config = dict(
    n_layer=10,
    head_dim=32,
    d_mlp=704,
    vocab_size=1024,
    norm_place='out',
    init='normal',
)
Each number is 128 + 24 x the weight over its row's rms, rounded and kept within 0 to 255. Layers, rows and columns count from 0. Numbers have three digits each. The size before them is the row's rms in percent of the matrix's.

# up: layer 3 MLP up, 704x256, rms 0.148, rows 47-77, columns 64-127
# down: layer 3 MLP down (transposed), 704x256, rms 0.0768, rows 47-77, columns 64-127
# gate: layer 3 MLP gate, 704x256, rms 0.139, rows 48-78, columns 64-127
up47 095:107117092118127112106104091106126187114125126101101136161132146082124109141166135128155078128101133104099085129140134103142122130137126110147130141136102125100120147113139137148121123136146147
down47 105:143167100120143093147133134116150145143156129112116161075154117108131114135168128134135152135125129133124183129097154124122145116116123154119135157138151129135158148151112132122145095137099126
gate48 099:095136104109096145129126115133188182067119109111091105158120114113110104155102166110110107105117108157096119141100137112153085119141107120094129124154150074095149121129125124126097139119097129
up48 099:124134121081116137112133120128127170107169138106158147117104103114121082142132171115125116129124072145103118107151138139079128108160112146102081159144127101144090145154129146113152142154120152
down48 096:127101133147135146151160102136118118133062117127096103143149113130158150135108113124095082149143144125153091158162177116159152132147156096160145122129157117069130102104098090155072098139126108
gate49 100:175119165142112149099177138148168149129116088132167137127111115129090132156149098139164135079123128133114159149164104111111084122131128157117144099132124145156142121094113109112119126146139129
up49 102:129140136132128131114139119111105164140143104117118117154169132140156094082138090127129110152123147141105152148152087120104094086135103129091149121112117154103098144141135152068114127150129132
down49 099:097141145136151156103115146124124145146135155154119107186108110169089132118136137133165115113129125085172131139126107136125175136088146132155143137116096130117122139113112090163152109128165147
gate50 098:129118117090139132117131073119166139132146141085118117143120112132112108110149113100166132089128158164126151126085159104193140134111116125112101130136142134173073122122098120143113106120128160
up50 095:149128133119133129153120147169125172165132140121103085157164154146134133131136114140148134117180137133171112130150105078154118116097098114150158154132121081141107137140103115127133104138132135
down50 097:128111115122109121125173142087187133127126131106138102133135113132141096119125102143124117142086092123131167106127168143152157151137118112136122139101138140135119122119155149134100132121122144
gate51 098:123103115085135083139079127116112065079180148147144117132129151124144127133106144144178153163111152122132127107141084157186092125144108125104114119133118148118096123148090162178113141125142093
up51 097:159091155134125137120161118136134130136073144147099137104161106125130115144191124171111135123131061151107135079099156099126108137138114128105134134130117108133135150173173107136152141170134161
down51 090:130126114108122126112092160109168133148153147149159116126076151139166095132098091110135108143146149137115147127106118149135124132143138147137114143104122158121085131117136151109107096108140108
gate52 098:113124151127143104164125132163045124132153151115113142168114138129104092140097137153149118131143080125126098116130120133167109154103111143120156110084130085084121192115116147137125108111158075
up52 098:129126111110123101187130122100127139134127153143115087146131152112073170170140133118128119177182150092118160161104125112100130090144131097134118146158139122125097135153138104147136121134128123
down52 101:107142151150174192115106167154084115127101139124103138150122120116149110082123105124143103128140121132112094137163114138143127147145126158099119132096148144109130169118116137122127106117161119
gate53 096:142126133166146156116095100148110134091101138155100109110135138107125106181114097131115113096162118139158138137127143111112097093127148153151109122132127118167127140115127131128097160090151185
up53 100:120122128130126154121118129142137170171109111117118109157097108184142120086156149160104106142099144086101104138103145125114190157104152150084150129132122140117137108129153143146178125101153127
down53 093:147148106136098127121147125095096105115110164173162154121113160041141103139122098091090155151120116120128184124126138147144118119191146168148116093147112110117147130149116103174167156135113139
gate54 097:106107145143105126151100085105145163134126145130164119155131128104126123122168112137160126140135135076116094107141139178146107127133109119105088081157158097126126126114088157123096122152135087
up54 097:087138142151110164110145106137083144102114123143165150130123090107106145162150076090127115148140125148102094070111132139157108134082176110126134159147105131079132164143143111085117113141093100
down54 096:160118154150158145117127141100162131126136163099130098142167129163136115089113150120161121120137109128148116121146160188139124100104103141118117129110126141160134118096166159172114180153144113
gate55 097:172122114116130121150109080139120155118148141116108154139124156088136112156133133138114101117157156149142136174125108130121185115101111152128153127140125148090134128113128140165124152108152122
up55 094:146162107158124098116096148109157147131134130140099127111111106121129119096186128166158115149098102118156107089121173101115078126150146082126139089113113156132084143132144125135128155109157177
down55 088:177122158081137127111120113106118122141130091108120107129130119097136146107092156138147153140134132132153185140101124124108162077111120153141079146154139119085113097143134121129135095138099160
gate56 105:158165151110124080168152140145128159142128167142113161088118108112086084144119152164120114128147110117105135113138115094131131172175178101101136167113120124111111089114132145113111106132141131
up56 103:107128150099121141118156118138147182105144161165121186118142128131084091182158171174131123114099093070084111119132079105131134164121144106132150165125166115108088102141130137096137162097163108
down56 103:115104125170127154086135108107151151145119129126109096163132142132114184093136144096105125114153127148151102189147148125090121138128138140128103091144089104131151075171155103164123134125124096
gate57 099:145126121148141111126155134086171121149165136109114137108142138131095101133147083121151132125094105132139146114095116144147107108132120093099150109180139173100118129134092116076108097109140156
up57 099:154124158102134096160090165120121193153113146117094106100129118116128156164165132103121170149114156079138104122145142116141134116119124137131123142148124136135169121136142123129116147171120129
down57 097:103113129161112141134151129115169110130130128151182120085126113138122121090102089153095098130095110135147133142113164116159122104126142134104143096121116103127119164098126093146128136141151137
gate58 097:139140123144132098118137104134126117143132126126161175106119107143103158094145123111133129109124118148142154120120123104115165155135118131146146144115127165165121152132111108121176141122108110
up58 095:113141118089131128147139109126112111120150100153111168139134161118066132085111089147137139181161129109112169103163124116142137163151136145126123151122174151133153084134133144092106112114117114
down58 100:115162154158162156114130135091131160143131138124090133096141117113147115150143130125103115140117119124131062128155146098133140094098114170118145124109125117162112146138148124137120153187102167
gate59 100:125153163078148139110103131145112102115152093132131139130098147152144132165104110125144172121133105143124146115100114111150092149162158150167120141115121139122109135125108131119116110095140152
up59 099:071165122082108130164095129126150178120145112119154151114113157130110162148123122131121109110124142150160117139128102163155199111125109115128114154132130162155114154194127101138124149126151119
down59 097:151110126129097124132110122111098107114107168139150130114142101097107118133170144141131179138103114152091142147129125135093109118124126109119147083136153127095136121100123107109161167129132127
gate60 098:114130125122166142143125169064148132124140163156128157167110102113144139158102090083151092095116165131121140124103134145171103149112095117136115116118102121147092102102115112125147149122150129
up60 103:128113135165097137151129115150128126128125122125110112117095145134100127118137124125153114115123097175109164112104140161102124134111116098111119132109118177086082107120124133130119161137117143
down60 102:171120155102119132103120141154115107162110137145142163133133104118092140137128127119161115087171164120131161147132125121075132090140151100135136124129140114104170127126103105123134072104141104
gate61 099:112125132084123097128111091121141161139147127125130150131115139160141114156111113149095145131099150122081128111160126155142071095072168101117121105133159156120159148149096152108097115124107120
up61 102:129131125098115103103077124083154171109107133103131154131119141142096137139097153113065177150116123134099071140126120107153122132116097173152153101118130083137154126187150127119114110159121143
down61 103:124122089131182114154117138130105098139123142117101133133108126107121153133127136173160090118118180121149134144125150162128104110126115138115147141128168145140165138130121162135124124120117133
gate62 095:119152167170163131104114167122142099131125116110131125105116154155122142141135124081148140143154146162102082104113125184122111071128104161082137154122118133102159135163103122117097155122127137
up62 101:112118152141155139108111133124131104122097084122135115121119106132132121153118142063135140142138123149074077119118122196135131136116093167081119151142100084139131105168121096154116126145096135
down62 105:127147094098116117112097152141142123122141144107111092120165132138175126142137108139155109130129151122157112255159108116117124109129168119149140101099083126178140092145151126108116133126147054
gate63 103:136090157104141102129089130152052093107126133132143109159077153140133116150150129124152128125124117162143130126142120108143116102107114134112121130110112140111116059122100097135123110141125147
up63 108:149111104102138130118190110099091169127119094138150131160121153111184093115139143124108148108129132133132151118136101106092126145160124127147096168121110109151153128128159115093141143118142107
down63 104:159176142178132098162084130115122101097133127121111161120151148131131112153087111149159151137105100114111118136117142154149134114113143111136100107153138126105126121167103116114137132138103120
gate64 102:115157131112111122124161091078143136141118088148160107154134119158137116131124126167139153115149125170125116132117134129139115089115172150159140161137170156133128148137155145169085120125137124
up64 101:091135127166142141177148114106099093126146085124139140123089147136114186146123101121142120110108133103135149166073142166135166136148121149109150096128120158123100160153165114089114132139133117
down64 099:144183156129111087133168102146130146122124119149144141118117086138149101095111172116149152109114118118151145113130141108133130172159146122143143108150167101149110151098143156149133202145143156
gate65 102:147124106089100111163117144123154095116114112113145133080079140139129144116128121127143150152122152100139165096087122135141129157124090120147120137115145117084136157134144116175109117136140124
up65 107:119098095142089124131132123134120074113124134144125182133131165193102135109120108114154116103146162120119157147087126130059113141118139131119141115108090122155140144128126135112132143157130114
down65 097:102126098133097132098131096127122121094132137128102121145102149135157173084114124155115166110153098085111153103147112129160094123137159122152158123130103132139135108112123151148172111093155130
gate66 096:124090129139118107077134104124089137113111111126107155089148128126062089160121130095126161157104136167120132096162138124178085126110143121172116118123147143113138127126153156115113097135088097
up66 097:136102125117114077091114083106090144122094113117098158087136141138090104157108112110130157144112136148133114110169145120146087127112136107167127102115141135139114130161154132108125081137099079
down66 112:148157118098120132165112106116139094142146110167132139124130098124176139120156138141108132146130085128089127255143086141108134098130121126115146121129132126159127103103123122137148146120155034
gate67 097:120146195116124101147134158160141156109117133086132085177118129162122120136116129099127137141084144154103119100123147148126126137075082108129102111123137153141113121147090136117082112160108128
up67 100:154102130132121145120184155125140096161155148166102093144104137140160157103136129140101171141125133093099138134140128104118109131114155152146166124115130126136109157094166128160147115132151144
down67 093:084162120129122125159078160140161132111131092132119154095152060147079106143150069132145141126133093166136095195099148124143163160129140121114091162094113112107185147078126144106109112139113121
gate68 095:131134163167119098166119130101131116123158136104157163085149132142113148129115177096133114139151122126129097104131127151113139080168097147136141129086169160156150174075117156155113146128151148
up68 101:108132148152105104176103117127138133103177119146133159103168119129161153134114141107148118146121111133123082071086103126124110091171117115129188106065160134161127151112119151136114159123128160
down68 102:159118157131120175124115092137141132123127099119136094102178061146119100193099126151147138113121133103119136042126115121117138149136139128136115109118148142106112118158129104160100152150124162
gate69 101:140110109141115119119139128089101112123119122165095145064129134104098137139133149142094126144099167109089103157149102130155117153097131150065141157092112134125145150135154133157119136171138099
up69 095:094136134140098102144182132120145107111084139129145147130148112167136117099108074173130108132185101154183137116106115102186156085181119138190133111127118161142134132099097147120133125099133120
down69 095:137113120127148123104124101129161117139142100136112101083153178084128121120159140116105161134073129112145146165147147114115119146081149136090119153104124126148126158169158131125117119152114156
gate70 100:123088108088139095085116135123082115121086113127131177127108150121119123127141118166141093160168136153164131104127121152174131088151143115144121079133142114143103137136165151140145150116065180
up70 096:087103174109156147129117159112106132110118131120119117113146114123099150123115098155098113139148113140136080138100149182136111129117130139138135133124162114115139147147093201135140176136099123
down70 094:122122164155156131114128135135151156067129122115148118145185150120171115129152164127161101137101115106121144118146120107141146147132113160077122178159141119131112142080133085149149115140112125
gate71 100:115191111137075102133144113144099122107125164132095133132112106148153113138140166117143168149080106125145126142178143153164104113147135165104065109110115134111160143127135128127136139118092138
up71 096:142146096125123116119163110120130117151103151116152152102117095171106105120157088146141124140131178151086160099132129181153136106131125052106165106091101100125115134168136086043136143094151114
down71 100:103170139159118157116107092102101118150127116123104162134106126144108120134132150128124152181103137105150141135154120119114103135141130156158126118113105107147104135108119119167150138131121096
gate72 099:162136152108129138116152168114124138130121139164089123186152152097086117144147124139123129085119128148101108118120138129053124116138138100168139112102131150140134175131125150081132107145178185
up72 097:136104125141108167129156146123150163125092116145151102156106168145134179138097143154144148142092096134126059160106156139145098164077144141190111117121097095084126146131117134104143177159107136
down72 097:137151125088142107098078108157129107118133140111142120129097106166116119102123136086109130137105132093127161121120105211112130112119111140114091121115139170120097125099126100117148114068140095
gate73 097:137144142137131114151126140105157090102125148119141124109120129105095119127116105138141092172123177135139142105125118161150125121112122167104143105128163133139167189169138131132157131106108104
up73 109:109135135123126171149165117100150101129135118134111131107113131098163107152160095083144118139110179086138146079136129135145111092102111075116157129088087148118175164092155140167140155107138126
down73 106:148152142148088125133179130131117157108130138105161086132112135171150080092113120117131114085152127137136131130126113148083151165150103140156124084123171134161122125104121116140107110117105124
gate74 098:138099154096137103128097146146151120109166118131157145117109106169163105128121136115099136143147108136122114172103155166142152172139121098105147131163090114118144078151107117165168122148114136
up74 090:124106149120103132131133146140153089145137135156170091187109165169153088137093147126103145142145129125147153133122104135100140101126136154121165178148085098113103133157073139103130132157119153
down74 095:112164155136144121152153114102107160086090158129088166153101120099113167119151140153144147101154128151113104137152144105158094136131128118123111130098185141144136114139128125159128123136161091
gate75 099:123135110116120094174129130139181120153154171144134076115136138136118132171112096167119137106117106147124156131134102087141103125158079129147108167127134100097116156148121186073134110146163118
up75 101:140135069149106129158105136162108153103117152107167132141089154141158089116135124107119094085153146145145116091130125154109126140127127115147106122160110124119153196139161131117127114143145098
down75 098:110170170125087152094154159137156115148102082171100132095103114066087100117128132089149130165121116094122132137119119115144086111153116136100130135136114131141106109142124145129078133108147122
gate76 094:132109141114137092116147127122113109102102099151133133131119133096167154090078099119114154133119087112132102141140101102115154152131073165112132162102085124110156116127097117085161150132137075
up76 094:109098142144120090132163093100146104107141115143154093100120123145114150135130131163114162130125105067095119141146133119135128127138112186098103142108134128144161119095149117145107119104090133
down76 094:128106144095165126129108102096092137129072105129109153142137160144148162137086113086137106117093120153116108113120102110156126104121133129137147143156141143134122150132113148106162097184149111
gate77 112:171171148142115130128073167098119123140150154107157111146156134180110144109094159131136101124136118143146140099109131108143129137129090148067134114154124133139135095110075150115117102109146077
up77 124:102100144131104105144110106183154088154099154136101120083160103162107115085146142143116144128128103161168115162105134143135137149144094136126130078134129117131115131209155152094133165156123189
down77 112:125117138153158137076154127150147132142150114180091110073094140091107139131123119106172101135095122144121105145121122109141134097111121135145137105140116156146127155172114082102109132133145141
gate78 100:129163132116136098097171131140090124130143160156122151155133153117147140161117103160118145102166096145078149132133135102120130123110149107126144160103130084128142129162092096132165129147170150